Each number is 200 + 20 x the weight over its row's rms, rounded and kept within 0 to 999. Layers, rows and columns count from 0. The size before them is the row's rms in percent of the matrix's.

# layer 2 MLP up, 256x64, rms 0.217, rows 199-253, columns 0-63
130,230,215,216,188,214,214,171,187,185,213,218,206,227,184,166,199,204,212,219,196,201,200,212,189,201,202,210,196,169,204,198,205,197,185,201,174,173,169,210,201,245,157,227,180,205,157,190,202,181,226,234,195,169,190,173,224,171,215,186,183,218,212,232,223
126,235,218,175,183,197,216,179,229,197,206,227,208,191,192,195,195,227,234,213,206,188,180,257,199,197,193,204,217,176,203,205,177,176,165,220,219,212,191,192,193,188,171,195,169,204,213,192,194,218,163,172,213,203,197,185,210,232,176,176,181,201,233,230,180
089,198,171,178,158,214,252,198,211,210,205,192,178,185,214,209,201,189,223,164,212,190,222,202,220,199,178,201,201,210,207,222,207,208,163,254,193,226,232,214,197,153,215,196,209,207,224,216,197,175,179,200,192,199,183,205,173,191,201,223,214,208,221,200,169
113,209,189,177,212,171,228,199,200,203,201,187,234,197,200,195,253,216,188,161,186,180,172,205,222,180,203,201,207,165,208,198,186,219,145,202,191,197,197,218,223,214,209,199,195,184,210,201,236,176,233,209,194,234,170,198,196,222,214,165,201,217,176,187,211
076,192,211,189,195,183,159,204,184,200,172,186,176,216,204,172,199,174,183,235,222,170,199,182,208,228,199,186,205,174,154,200,217,203,214,196,216,220,235,172,198,182,206,199,188,230,188,231,202,207,203,177,197,201,187,152,180,172,189,204,181,202,172,217,235
067,221,181,180,197,171,190,223,189,168,237,212,187,194,231,177,219,185,175,204,184,204,198,229,210,197,189,188,191,167,175,194,243,253,186,241,203,217,161,221,203,217,213,205,202,179,206,218,208,201,197,184,187,188,176,190,198,197,210,202,185,173,178,228,191
099,226,222,189,200,208,216,204,217,199,218,217,228,207,246,179,239,228,171,191,186,221,176,226,221,166,203,194,177,211,225,227,170,206,214,216,214,198,219,223,179,189,193,199,202,173,191,200,194,186,186,211,176,206,199,191,214,172,215,141,184,206,185,175,200
087,185,208,183,174,193,183,182,224,180,208,197,196,192,210,192,156,214,209,207,195,227,171,170,188,201,161,189,201,190,218,207,216,197,182,204,236,255,197,213,162,198,204,207,204,180,225,213,186,154,173,198,199,184,206,222,234,185,228,187,169,191,198,211,188
080,222,174,198,212,171,219,181,216,214,180,197,185,214,189,177,196,225,219,182,203,178,217,208,223,176,224,217,211,195,198,176,192,226,184,172,205,230,245,225,210,213,216,227,209,172,183,209,195,210,224,256,205,168,168,181,189,194,225,182,188,192,219,195,191
104,192,202,239,265,207,179,222,194,222,209,184,204,208,217,165,200,229,191,208,235,210,187,210,192,192,253,200,208,188,197,209,196,217,186,207,222,221,184,206,164,211,191,217,207,188,184,195,213,186,192,198,219,184,209,234,218,223,181,191,179,234,166,189,210
060,201,212,174,166,211,172,188,174,189,203,203,185,204,195,219,216,185,194,204,183,174,225,228,183,190,202,199,215,206,187,199,193,267,197,211,217,195,157,194,210,174,201,186,185,229,203,226,205,177,169,190,179,176,165,208,154,203,220,182,188,195,196,228,189
089,215,195,198,222,188,187,181,179,185,189,204,184,191,198,175,202,202,177,208,218,188,182,223,192,193,236,200,206,158,187,195,167,205,164,192,177,204,192,203,170,198,183,233,170,186,147,175,194,158,195,208,183,188,187,228,185,203,182,185,194,253,192,185,198
119,191,213,251,201,184,210,195,236,184,205,181,200,199,175,202,194,218,228,179,214,174,193,173,205,183,188,194,184,190,200,211,188,234,228,202,201,190,218,245,199,222,208,191,209,200,218,214,211,224,196,189,205,187,201,171,218,207,199,166,160,153,243,178,214
089,167,187,191,190,195,195,201,190,221,244,211,186,219,225,175,219,200,173,218,176,210,222,223,201,171,208,172,204,197,184,172,224,210,185,191,179,184,200,174,178,217,205,214,232,181,234,208,147,228,212,196,182,203,214,156,181,194,217,198,216,195,189,207,180
073,189,190,196,238,147,215,193,188,215,206,201,182,206,184,193,176,198,212,235,223,198,184,187,251,221,210,190,226,164,166,200,210,223,167,221,179,213,233,204,186,208,228,190,186,230,218,218,213,228,190,193,216,215,175,178,224,204,193,199,210,188,195,192,189
073,199,184,187,189,193,204,163,201,187,178,180,175,208,203,212,203,179,166,189,214,189,197,226,214,194,184,190,185,164,217,176,175,213,158,237,178,207,180,202,200,198,190,200,152,175,151,180,174,209,176,203,188,172,178,208,186,200,183,181,211,221,227,186,213
110,203,200,209,253,154,231,172,219,220,218,214,195,211,186,195,189,191,196,188,199,230,206,203,183,182,201,217,228,212,211,202,183,198,218,190,168,161,197,186,222,195,234,167,206,181,226,201,197,192,193,239,216,181,198,185,204,195,180,191,153,188,170,195,180
088,207,209,226,214,232,177,199,227,231,215,218,208,182,238,173,213,180,177,180,213,201,211,235,226,212,232,188,205,167,169,213,215,203,197,189,202,231,193,222,196,192,186,227,193,200,179,214,179,193,150,192,182,227,219,244,200,204,202,204,182,219,188,195,214
091,180,195,240,225,208,205,191,238,207,180,200,192,195,233,189,218,178,204,182,229,201,186,210,253,217,210,174,201,175,207,197,195,197,171,243,205,238,180,199,179,186,190,207,181,200,178,220,193,206,177,208,221,212,214,227,212,192,202,167,186,222,178,162,208
093,199,187,215,209,192,190,195,167,189,217,229,215,174,211,210,208,176,219,180,228,194,186,214,210,195,207,197,226,173,224,190,212,232,171,197,199,198,159,193,151,217,169,211,192,221,219,189,223,162,164,210,203,196,179,199,203,231,227,166,220,198,180,211,182
083,172,202,200,193,203,217,203,199,190,215,186,212,199,212,211,182,207,214,240,210,180,214,195,193,185,202,212,207,213,156,163,210,198,226,188,205,193,233,174,253,212,208,170,218,193,219,211,193,232,221,208,198,200,191,192,223,178,213,272,174,205,199,218,201
114,220,216,191,158,213,202,165,197,223,191,184,220,187,222,183,208,197,242,176,192,179,208,186,178,202,186,189,174,199,220,193,217,199,220,190,218,219,211,164,226,192,176,203,212,233,186,244,173,192,202,226,190,234,187,237,186,167,217,199,187,190,197,218,177
084,190,199,142,218,214,205,196,210,177,185,225,186,225,172,213,218,226,206,198,168,197,215,240,176,153,189,213,208,223,163,203,182,206,172,203,224,188,207,152,210,200,179,185,222,223,186,202,194,201,197,237,190,198,201,205,181,214,222,200,211,193,218,192,194
079,211,222,205,227,208,210,213,184,203,162,193,215,194,226,167,191,203,231,201,204,206,205,185,202,215,194,210,202,184,221,192,225,248,185,199,213,203,201,165,171,197,194,225,220,219,213,205,209,169,220,166,174,172,206,151,189,182,193,233,236,199,205,236,195
142,183,194,196,166,226,182,193,197,206,240,204,220,232,209,203,199,196,204,213,234,182,217,180,187,209,175,203,217,207,167,186,224,211,215,196,199,177,215,192,211,199,185,182,190,218,247,224,187,233,194,189,194,202,182,192,226,188,197,256,164,192,198,229,164
072,217,201,198,167,203,222,203,214,205,182,203,185,221,192,219,181,184,178,162,221,200,240,216,210,233,202,195,202,204,204,208,149,211,188,176,188,210,197,199,235,188,195,200,187,193,196,195,172,198,179,256,190,200,192,189,175,194,216,214,219,252,186,239,213
094,190,228,174,215,194,240,192,185,179,198,196,196,201,214,225,209,192,251,204,212,223,234,191,207,182,197,193,224,196,229,219,192,221,168,204,171,229,189,169,202,190,236,192,191,197,183,204,181,223,208,234,192,201,182,215,218,206,199,205,215,235,240,218,228
055,233,187,210,206,172,187,187,202,195,195,189,201,211,206,196,211,247,215,220,212,195,215,206,171,174,219,236,210,221,182,173,219,257,191,182,233,223,202,241,223,197,212,225,210,173,214,206,205,192,207,227,196,210,214,217,209,215,239,204,206,216,219,211,227
075,189,212,234,206,211,229,194,207,198,190,229,178,217,203,204,201,169,160,208,211,233,207,212,220,233,224,171,188,217,214,235,203,192,182,219,196,216,215,204,179,196,178,257,215,206,216,179,206,177,178,217,191,166,209,229,175,223,181,204,188,210,199,227,189
096,156,183,221,178,221,168,201,193,219,225,194,186,223,212,206,207,189,170,205,222,190,210,193,200,216,191,197,201,210,170,188,250,199,236,231,195,203,176,210,202,183,180,176,184,185,229,193,189,208,138,192,198,203,210,222,222,208,206,222,168,216,185,198,183
064,194,193,253,228,181,214,227,208,220,232,209,194,198,189,196,211,238,193,189,208,178,191,176,207,192,198,188,215,162,177,173,196,225,173,190,213,188,184,221,188,235,220,192,202,191,212,236,182,238,180,196,186,211,214,172,223,201,172,202,188,180,194,235,185
077,216,195,185,208,158,178,202,188,208,204,180,212,185,195,200,200,185,150,186,203,226,195,197,164,188,220,182,195,209,171,174,168,188,172,198,202,218,192,195,231,179,197,195,220,160,195,231,216,177,187,178,193,198,238,196,185,225,195,232,169,218,173,220,182
107,219,185,164,152,217,160,214,185,197,214,182,225,188,204,194,211,220,191,175,171,207,224,185,149,168,162,204,203,231,184,197,223,203,193,190,219,177,170,197,219,201,189,181,213,190,210,201,182,216,202,201,182,208,209,178,197,192,213,230,176,180,172,218,191
056,191,229,168,160,217,227,188,168,187,177,227,184,188,189,186,204,228,198,210,165,218,222,223,213,169,169,200,228,186,223,236,185,187,205,189,180,206,175,182,174,176,202,222,186,208,178,178,213,206,180,212,172,212,210,175,193,223,183,216,224,204,193,187,213
074,226,207,191,195,200,228,177,210,217,206,210,208,181,204,207,196,212,213,181,182,203,224,161,192,164,149,207,203,177,219,199,173,195,183,177,192,163,205,195,192,184,230,185,203,214,171,242,183,243,190,203,190,184,190,177,175,223,212,195,174,196,223,232,220
083,222,206,207,204,157,219,195,194,180,236,215,214,179,216,179,217,215,229,168,203,171,186,216,225,196,223,213,228,181,177,214,188,239,161,185,193,211,195,227,201,244,207,219,186,189,176,194,200,233,181,176,192,223,199,202,191,215,197,165,211,216,216,198,190
059,226,196,201,223,196,208,227,199,174,208,195,222,177,193,213,225,233,207,187,178,200,162,188,177,200,209,196,193,197,190,197,171,224,217,171,188,165,213,236,237,205,224,199,217,211,204,214,222,208,198,228,186,209,202,158,208,210,190,207,194,148,205,245,188
143,198,222,242,187,193,196,206,221,191,202,204,220,190,180,198,223,224,225,187,195,220,225,186,189,184,221,184,207,177,208,177,172,244,194,198,180,194,176,220,246,169,184,195,193,187,160,207,215,174,211,164,180,180,198,174,187,204,197,185,170,172,205,227,214
057,197,176,234,173,203,149,169,217,182,198,216,199,171,219,188,213,218,184,207,196,208,235,208,209,209,197,216,187,182,166,189,209,196,223,223,214,193,217,176,200,192,170,164,210,204,211,202,235,214,183,210,200,220,232,180,199,207,248,195,214,170,219,225,205
085,183,165,181,235,175,203,217,203,204,218,201,149,208,197,212,191,193,169,211,201,203,187,184,183,220,187,240,206,180,219,203,185,187,214,214,205,195,206,213,220,173,195,211,227,177,232,216,205,202,192,228,170,216,213,177,186,235,177,186,243,241,195,195,185
095,200,177,196,193,222,184,213,223,202,185,199,225,220,203,167,181,174,201,209,197,208,241,183,153,193,176,240,217,202,167,212,205,220,173,197,189,165,187,202,223,185,177,219,210,170,185,192,219,214,230,222,183,199,209,171,213,217,174,238,195,221,209,215,193
088,226,184,171,206,176,222,197,233,195,193,211,194,194,204,191,215,219,191,186,165,218,190,209,208,167,200,189,197,186,207,193,221,197,184,189,204,194,166,205,153,206,164,219,206,208,173,167,174,205,224,214,217,216,197,181,220,220,176,161,214,209,147,216,226
075,203,211,232,219,218,150,168,227,200,173,227,215,231,198,179,210,236,172,205,193,171,219,205,213,171,205,224,192,217,195,192,200,202,210,195,209,181,199,198,180,172,171,194,190,208,185,195,183,222,238,188,205,181,240,158,216,190,188,231,210,188,192,203,203
048,238,224,175,208,171,206,191,205,183,190,195,201,226,213,195,195,188,245,197,192,178,221,190,192,163,179,193,202,198,215,222,160,202,200,166,199,192,235,209,225,172,216,198,194,194,202,202,179,172,202,236,194,163,196,172,185,199,189,206,228,229,236,172,193
096,222,206,242,230,173,212,192,202,219,192,194,185,203,194,172,227,187,208,209,179,204,215,204,200,216,207,206,202,143,222,187,200,232,190,195,180,242,178,184,214,222,229,196,211,159,186,210,215,182,182,243,213,215,199,214,207,195,212,176,194,175,190,236,209
132,232,175,206,194,207,191,186,233,191,207,188,216,185,200,217,182,226,178,176,178,183,192,215,186,220,191,198,193,203,218,200,254,236,181,206,218,214,182,218,138,187,195,217,234,187,192,187,214,184,201,198,157,200,192,184,218,218,215,229,202,218,191,193,227
083,196,203,215,182,169,203,208,171,175,230,251,208,182,212,209,210,168,195,159,233,217,186,190,184,189,232,199,233,202,184,216,195,203,207,212,209,167,180,220,162,203,185,209,195,203,193,145,217,193,188,208,191,193,229,200,196,230,193,190,195,198,193,215,169
142,213,214,219,230,207,249,241,221,209,189,208,180,183,211,217,198,152,193,172,182,188,215,214,205,195,202,223,203,193,211,203,211,200,205,220,198,231,142,182,238,167,225,190,219,191,183,186,231,204,196,196,182,196,195,180,185,219,196,167,199,199,183,190,208
077,222,197,178,210,173,222,210,220,184,151,164,199,172,194,179,198,202,205,160,150,214,238,215,205,178,198,176,192,206,227,200,193,228,178,195,225,253,197,211,197,216,222,204,205,203,195,193,228,182,193,205,199,192,212,191,195,205,229,178,201,182,207,185,218
116,189,180,217,218,166,167,184,237,179,174,210,170,167,189,234,197,209,180,217,213,205,189,204,218,206,228,243,179,186,198,186,193,236,200,239,207,228,223,222,198,202,213,195,204,186,207,192,231,187,183,207,205,169,214,202,210,213,213,154,204,200,217,187,216
069,214,193,217,197,167,208,194,201,165,186,193,190,193,182,210,238,224,217,177,164,201,189,207,202,174,176,213,191,187,173,211,206,204,190,191,208,201,184,206,172,218,200,212,247,191,244,170,190,178,204,205,229,230,205,174,218,210,235,158,231,208,214,185,194
118,177,191,224,194,175,196,186,183,175,197,198,160,218,158,211,194,225,176,196,202,182,215,193,214,173,211,235,197,169,217,222,190,241,180,212,182,170,229,185,209,223,189,207,218,176,231,179,209,203,208,226,193,190,199,176,208,220,194,193,238,221,232,208,219
112,175,215,215,187,160,224,179,211,201,179,204,204,181,167,201,188,180,212,220,181,189,203,152,234,200,182,197,185,191,188,195,195,190,190,205,175,177,250,178,214,217,220,176,196,213,204,206,185,252,224,194,206,198,195,167,199,180,176,203,206,163,224,212,212
065,174,227,203,215,214,211,194,214,211,219,202,211,222,227,175,202,227,234,208,204,226,227,185,213,174,173,198,237,211,182,214,218,219,207,195,207,216,158,190,173,187,201,195,223,212,222,186,193,154,177,189,187,220,242,216,212,225,187,230,191,207,207,170,215
113,215,206,205,198,180,172,163,201,173,216,193,192,206,189,180,194,205,220,215,219,175,186,184,186,197,254,200,199,197,172,185,194,260,193,217,159,197,223,218,237,180,207,184,174,189,181,226,210,189,227,182,206,196,191,202,190,180,186,209,177,188,223,227,182
# layer 2 MLP down (transposed), 256x64, rms 0.173, rows 199-252, columns 0-63
135,213,187,191,194,194,167,186,172,196,216,223,204,173,156,186,181,184,213,213,188,236,186,184,191,209,185,236,224,207,170,203,247,200,207,205,178,212,208,160,192,238,166,202,181,221,191,178,191,193,199,175,216,198,197,211,218,236,203,222,182,188,228,212,202
132,240,200,185,209,153,211,204,224,191,161,185,216,211,178,220,184,205,204,175,183,206,207,213,190,183,218,179,218,180,204,202,203,215,197,215,219,192,223,156,177,207,188,209,235,184,242,190,227,197,221,212,215,218,179,154,195,211,204,225,204,229,172,203,202
115,209,212,215,180,218,198,182,224,236,181,233,203,187,210,212,212,222,211,163,193,182,222,208,220,188,196,165,241,198,197,229,212,193,209,222,197,221,194,156,252,192,200,167,184,189,219,209,188,202,167,211,203,203,205,204,199,176,206,221,224,194,221,184,164
107,172,224,236,219,243,223,243,207,210,172,219,200,225,192,199,196,247,181,217,192,228,191,162,184,196,222,185,174,207,184,216,215,211,238,199,192,218,200,175,211,190,194,191,183,209,215,180,201,206,199,188,226,192,222,217,193,215,177,239,188,181,214,205,209
094,203,240,202,235,197,199,181,249,207,181,179,241,203,179,202,206,246,189,211,192,203,199,184,242,188,176,201,179,204,218,198,201,208,204,198,207,209,156,218,191,193,216,204,237,212,211,184,193,186,224,204,228,225,211,193,210,171,219,217,233,171,211,204,214
089,197,205,219,187,146,156,203,197,177,196,209,198,205,226,216,214,200,180,172,194,205,179,199,196,190,185,190,180,175,179,194,219,225,142,238,170,211,215,210,203,205,211,210,238,186,218,242,184,203,218,197,190,198,188,200,211,174,216,202,202,171,227,205,187
112,198,222,244,199,222,191,240,160,156,193,187,205,228,161,195,185,194,186,227,229,193,209,189,193,207,218,236,209,203,184,172,192,235,229,223,205,187,209,194,200,173,183,219,168,213,205,194,189,203,189,200,215,222,197,211,201,184,163,225,211,193,198,184,220
088,212,205,218,214,201,222,230,207,209,223,202,204,196,205,218,223,192,188,203,192,157,197,234,183,211,218,216,238,212,156,200,171,176,206,180,196,162,226,206,252,187,223,207,180,224,176,216,209,216,216,172,216,184,196,211,200,193,172,208,203,200,222,186,236
076,169,209,184,179,229,212,185,190,195,214,188,202,215,164,203,208,184,190,219,179,190,173,175,180,195,165,178,148,210,197,227,186,176,220,196,177,169,164,171,195,168,193,203,208,247,178,184,184,194,169,190,192,218,233,199,205,190,201,216,204,197,188,195,195
073,206,198,177,163,214,223,196,224,199,172,221,187,197,177,205,214,174,228,195,180,187,225,219,225,218,165,211,200,225,203,218,193,210,209,194,183,168,205,175,219,218,236,193,224,195,239,210,194,198,199,184,188,221,190,162,199,170,216,184,225,181,246,218,212
077,197,206,240,170,184,237,201,213,201,199,200,212,199,201,218,189,217,188,210,231,191,200,167,217,177,176,225,193,172,201,214,215,147,166,233,205,169,221,196,198,211,208,222,172,177,197,193,171,180,192,233,195,208,235,232,200,184,201,224,214,206,218,209,211
055,184,205,184,175,219,193,202,237,211,218,210,211,186,200,214,218,192,215,195,189,202,215,183,224,205,180,204,167,233,220,207,204,207,237,213,223,185,198,168,201,204,207,182,239,228,248,233,197,203,221,170,212,208,180,166,212,165,212,174,170,182,226,208,199
103,183,192,179,193,230,194,188,190,209,200,227,213,223,219,176,179,157,192,213,207,202,201,233,182,211,203,185,201,208,221,172,163,156,203,211,205,197,165,179,203,186,199,206,194,188,162,196,202,166,206,211,159,210,202,211,174,179,188,219,187,237,169,233,202
099,212,212,207,221,183,171,205,219,189,198,207,221,183,199,211,196,176,203,190,208,211,208,175,206,202,225,182,170,249,232,238,203,176,227,220,202,212,191,213,202,215,229,216,195,219,223,223,177,217,204,179,191,218,210,211,177,142,184,166,198,163,195,190,181
077,193,164,182,171,223,163,179,177,190,181,192,195,204,179,193,203,210,188,181,205,186,196,229,169,204,194,173,203,205,198,184,165,198,194,173,201,191,158,213,220,177,157,203,213,198,187,180,168,162,172,168,190,180,180,178,179,182,195,201,210,228,205,206,219
064,208,179,193,214,202,193,222,208,230,188,208,216,189,216,169,192,186,223,228,152,189,191,172,214,179,227,211,159,211,193,178,249,194,209,172,247,193,207,204,184,193,196,178,227,198,212,218,203,200,240,196,201,192,184,200,192,175,188,205,189,187,190,182,159
118,203,201,206,178,257,184,199,217,210,159,184,216,201,197,194,191,193,212,224,194,166,192,193,211,215,209,176,137,177,188,194,210,185,198,202,205,190,228,248,198,197,165,222,167,199,184,175,206,199,189,164,189,221,213,214,185,196,192,210,215,221,179,203,199
090,197,220,153,206,168,192,194,183,166,197,202,199,204,155,209,177,201,193,192,184,226,170,191,183,188,174,234,202,206,196,238,188,218,221,189,214,145,177,159,196,187,202,179,198,207,207,201,192,198,216,210,210,187,192,147,211,187,186,195,194,201,212,204,224
072,214,202,165,180,197,210,187,142,242,170,211,226,222,185,194,199,217,204,210,193,188,195,204,170,193,215,202,212,215,222,222,203,180,197,196,222,168,216,170,235,216,187,176,209,193,192,168,194,216,243,190,183,201,185,217,203,177,176,208,230,191,213,227,212
082,203,192,191,222,218,184,240,213,200,180,190,206,186,194,206,180,225,200,223,196,205,223,175,208,180,222,211,172,213,250,197,154,168,204,179,179,218,221,224,229,196,223,206,175,191,197,193,178,218,202,192,195,194,227,195,209,196,150,201,156,218,192,187,208
069,211,173,169,193,198,200,133,181,222,211,179,204,206,194,220,203,239,180,215,205,168,196,187,158,214,187,180,196,194,207,224,212,189,204,205,241,194,213,222,168,180,168,238,188,209,178,174,220,206,217,189,209,223,193,217,194,210,209,194,199,209,205,221,181
096,168,150,243,237,164,213,206,196,171,215,206,179,203,178,215,196,194,165,196,194,200,198,202,197,205,210,231,196,185,159,199,182,187,165,218,184,186,196,220,164,187,202,210,172,185,190,171,192,221,200,210,206,175,208,164,197,222,199,191,195,212,225,202,213
095,185,210,231,207,156,188,183,199,230,205,159,196,193,182,180,183,195,202,204,202,166,203,190,165,204,214,193,186,177,222,184,175,191,209,237,190,192,220,226,216,194,187,235,177,185,172,237,206,190,202,166,154,195,208,192,196,203,189,227,215,198,172,177,205
084,193,194,211,221,186,192,204,212,187,239,177,175,190,161,222,216,162,206,199,186,222,201,218,176,176,192,195,203,214,186,201,156,177,223,179,185,184,201,184,231,246,200,206,208,178,195,180,167,219,176,209,223,212,211,192,196,209,187,157,180,222,210,176,217
074,190,166,203,234,218,232,193,184,209,203,210,204,233,191,224,210,227,184,221,204,206,181,233,179,213,218,240,219,178,218,203,222,184,197,218,208,197,211,243,185,205,220,230,194,190,194,150,243,210,228,214,205,219,203,202,193,207,205,170,226,190,203,199,218
088,175,200,191,199,203,183,189,215,214,195,194,219,200,199,201,193,176,207,221,203,177,186,180,208,169,198,206,185,229,198,197,197,199,221,195,219,221,247,200,193,195,209,207,259,236,217,201,231,221,206,214,201,192,221,221,263,212,219,228,193,173,224,212,234
096,183,126,200,229,224,172,203,201,229,246,215,221,189,193,191,214,219,179,193,168,198,186,183,202,190,186,249,174,214,191,215,209,212,223,202,216,192,217,218,222,195,186,207,199,191,209,191,230,198,203,203,218,216,222,171,180,195,204,203,185,178,186,196,219
051,179,238,216,203,178,236,228,228,224,212,219,194,205,203,205,207,175,213,181,199,215,195,207,240,213,180,239,217,210,210,216,203,173,216,210,216,221,166,168,196,173,206,173,184,227,184,216,199,204,194,175,181,234,230,187,177,194,177,178,196,221,217,218,187
084,221,175,173,209,195,206,197,189,218,181,176,199,193,216,221,166,232,197,182,169,193,225,168,192,189,216,190,210,174,193,221,211,227,238,166,208,227,230,191,203,199,209,184,209,159,195,227,173,208,204,192,206,238,167,198,225,195,184,203,185,230,225,210,213
072,236,194,191,216,185,222,199,176,198,188,220,206,173,198,159,185,181,219,211,199,180,192,201,196,186,229,232,211,194,204,201,169,177,201,175,196,168,238,233,187,203,223,202,200,195,151,199,210,185,252,196,170,195,192,185,188,190,211,187,214,172,223,208,174
087,194,218,196,194,169,147,154,227,206,180,190,201,198,178,184,212,176,218,189,230,178,219,191,235,192,208,200,204,199,210,196,164,234,171,195,197,203,200,171,227,209,209,203,198,232,216,210,201,186,220,165,200,248,207,176,184,193,191,207,226,193,215,214,204
100,201,223,238,197,203,213,195,185,190,181,172,207,192,188,192,178,191,214,160,202,185,178,207,178,197,177,171,195,189,205,174,226,199,217,202,177,225,214,191,207,201,218,213,191,188,206,233,170,218,233,193,219,230,164,245,205,190,203,260,178,203,201,209,210
090,209,200,251,240,189,244,183,197,172,187,189,170,214,205,215,185,181,197,214,218,197,215,232,204,224,235,207,189,179,207,190,184,211,195,223,182,223,235,194,189,192,221,201,155,198,178,207,201,204,207,207,195,186,182,180,200,172,172,176,227,218,210,228,188
058,197,172,208,192,189,192,171,233,220,228,171,216,228,216,211,207,204,212,207,240,183,216,178,214,222,214,213,188,177,190,209,215,242,197,222,212,214,211,209,222,186,203,179,224,181,196,217,190,181,231,198,210,202,195,207,192,209,175,176,145,227,165,232,210
110,223,230,202,198,234,239,187,228,206,193,224,207,170,191,213,197,199,229,221,216,179,227,176,183,197,210,147,210,199,195,197,202,212,178,208,198,233,188,203,204,201,214,168,224,215,212,225,186,207,185,250,206,178,206,196,190,208,216,198,205,252,211,210,182
125,199,230,186,192,150,208,215,225,207,211,199,191,223,212,197,189,221,197,152,213,214,206,210,201,193,207,191,235,165,227,216,186,216,187,207,178,230,183,173,200,210,188,197,199,160,221,189,219,171,219,202,200,233,172,204,225,242,215,224,195,222,210,186,207
065,229,208,197,218,198,190,153,174,175,194,202,187,219,240,186,228,231,169,216,227,163,216,177,226,188,170,179,192,200,216,205,195,184,198,217,206,222,192,211,240,166,176,208,232,183,183,204,202,183,201,189,167,197,186,197,186,191,215,207,219,204,211,169,206
157,202,226,197,183,203,221,196,155,207,203,207,196,198,196,129,168,198,236,251,209,160,192,218,233,182,219,208,182,203,206,221,204,193,206,191,236,191,195,223,190,195,224,208,189,184,194,182,203,201,189,213,188,196,196,189,189,157,203,225,202,198,211,198,182
097,203,173,220,202,193,181,199,197,206,193,231,184,175,228,204,200,155,239,169,160,196,198,187,211,189,197,189,201,182,157,163,214,197,195,203,170,185,214,176,189,204,173,205,231,212,183,205,193,203,214,214,210,190,153,174,206,180,206,218,187,217,191,230,169
094,201,176,212,192,196,199,219,200,222,215,204,175,187,235,192,192,162,230,193,197,237,215,200,165,195,206,171,228,180,184,205,187,205,222,168,203,206,215,192,176,206,187,225,238,192,243,197,207,174,190,224,213,214,198,211,223,244,196,214,182,215,172,234,205
126,194,207,185,211,179,164,220,175,183,186,196,206,172,188,207,193,214,179,182,213,201,197,202,188,181,223,190,182,219,207,199,166,202,206,198,206,247,197,171,231,177,227,206,214,216,216,233,180,211,154,157,194,205,191,189,173,178,160,176,184,170,197,204,187
105,199,206,175,157,165,194,226,218,192,211,231,201,227,185,239,175,170,194,168,215,194,208,202,209,203,187,211,190,183,216,193,232,227,179,193,217,241,174,216,239,201,184,199,204,173,244,208,192,188,199,191,196,182,216,202,200,207,182,206,159,215,188,210,199
113,206,168,207,181,196,210,181,189,190,209,182,188,200,215,186,187,154,223,175,194,199,224,225,197,212,217,206,220,191,186,182,200,201,161,187,230,214,188,202,215,189,181,193,244,190,239,218,229,149,196,206,205,227,208,204,219,171,180,251,206,207,198,204,192
061,185,198,237,188,177,212,192,210,184,186,178,159,192,213,200,206,153,187,162,168,216,205,192,208,186,178,217,157,200,189,183,231,207,153,195,175,196,211,205,192,209,191,204,209,167,169,171,185,175,195,165,209,186,192,179,214,178,198,205,186,190,202,215,217
088,196,196,193,179,219,221,199,215,188,194,177,245,218,191,177,216,205,169,194,188,162,173,200,183,175,150,173,212,211,213,180,228,207,207,166,206,197,201,182,226,207,200,192,210,210,215,227,199,172,213,209,241,160,236,199,184,193,211,221,197,186,212,186,219
141,184,201,232,184,187,207,214,199,239,193,170,191,180,197,168,214,196,241,180,208,167,192,235,207,203,185,230,199,237,206,207,223,198,196,175,176,197,215,192,210,232,248,208,186,162,193,187,197,180,201,210,233,168,182,197,181,196,183,198,200,208,231,185,202
102,216,218,201,196,182,188,153,207,175,214,236,231,171,203,216,166,234,209,203,206,189,217,181,200,192,209,215,235,197,204,203,157,203,198,210,216,190,203,177,212,204,192,197,224,198,226,201,202,225,220,241,244,195,174,195,213,216,206,205,170,226,168,220,208
149,178,184,231,254,223,225,201,202,220,196,193,198,177,215,205,170,193,200,188,229,186,220,215,159,207,213,219,234,200,206,200,196,164,184,235,206,170,177,204,229,148,194,193,202,216,187,190,202,217,209,172,193,191,204,190,188,218,197,189,228,233,197,192,209
086,180,212,199,190,207,207,188,185,213,191,167,194,202,212,189,203,208,216,212,207,164,215,188,175,174,174,174,196,198,176,185,187,207,200,149,175,168,229,159,209,182,210,220,179,190,198,167,191,156,205,234,206,218,190,201,205,202,203,230,204,191,195,197,148
078,231,196,178,207,227,219,217,185,239,246,223,232,213,225,178,210,192,226,195,153,207,187,237,192,201,202,155,208,229,183,224,203,186,215,176,231,180,186,191,206,201,200,222,202,200,211,216,194,189,217,186,193,218,204,188,185,175,214,233,197,198,190,202,175
075,195,248,195,201,231,193,217,215,189,203,221,220,231,208,195,180,211,207,210,243,216,222,191,175,212,210,159,225,222,210,206,188,221,209,200,238,242,210,195,206,199,201,199,205,188,167,199,205,216,233,186,191,217,231,228,174,196,202,203,174,244,198,213,194
095,214,209,158,220,223,201,208,175,216,225,186,235,211,245,195,206,153,215,209,214,202,187,214,184,231,202,190,234,240,233,186,183,171,239,196,239,204,204,206,203,183,207,178,194,221,171,204,206,212,214,175,195,205,211,218,189,192,207,207,197,205,184,189,178
086,197,163,180,219,232,169,202,190,200,202,187,220,209,199,212,195,213,168,190,211,184,172,230,154,187,187,190,210,198,198,217,205,198,204,189,199,201,194,221,187,179,169,215,190,195,192,162,224,159,165,198,169,166,190,217,181,215,220,208,183,227,165,172,203
084,237,183,204,238,227,228,189,227,205,203,189,236,197,220,201,176,190,221,208,221,222,205,200,186,193,205,204,201,207,221,232,176,187,219,215,211,176,203,216,217,241,190,225,232,185,193,216,215,189,233,240,175,193,213,184,200,177,216,208,193,252,203,205,211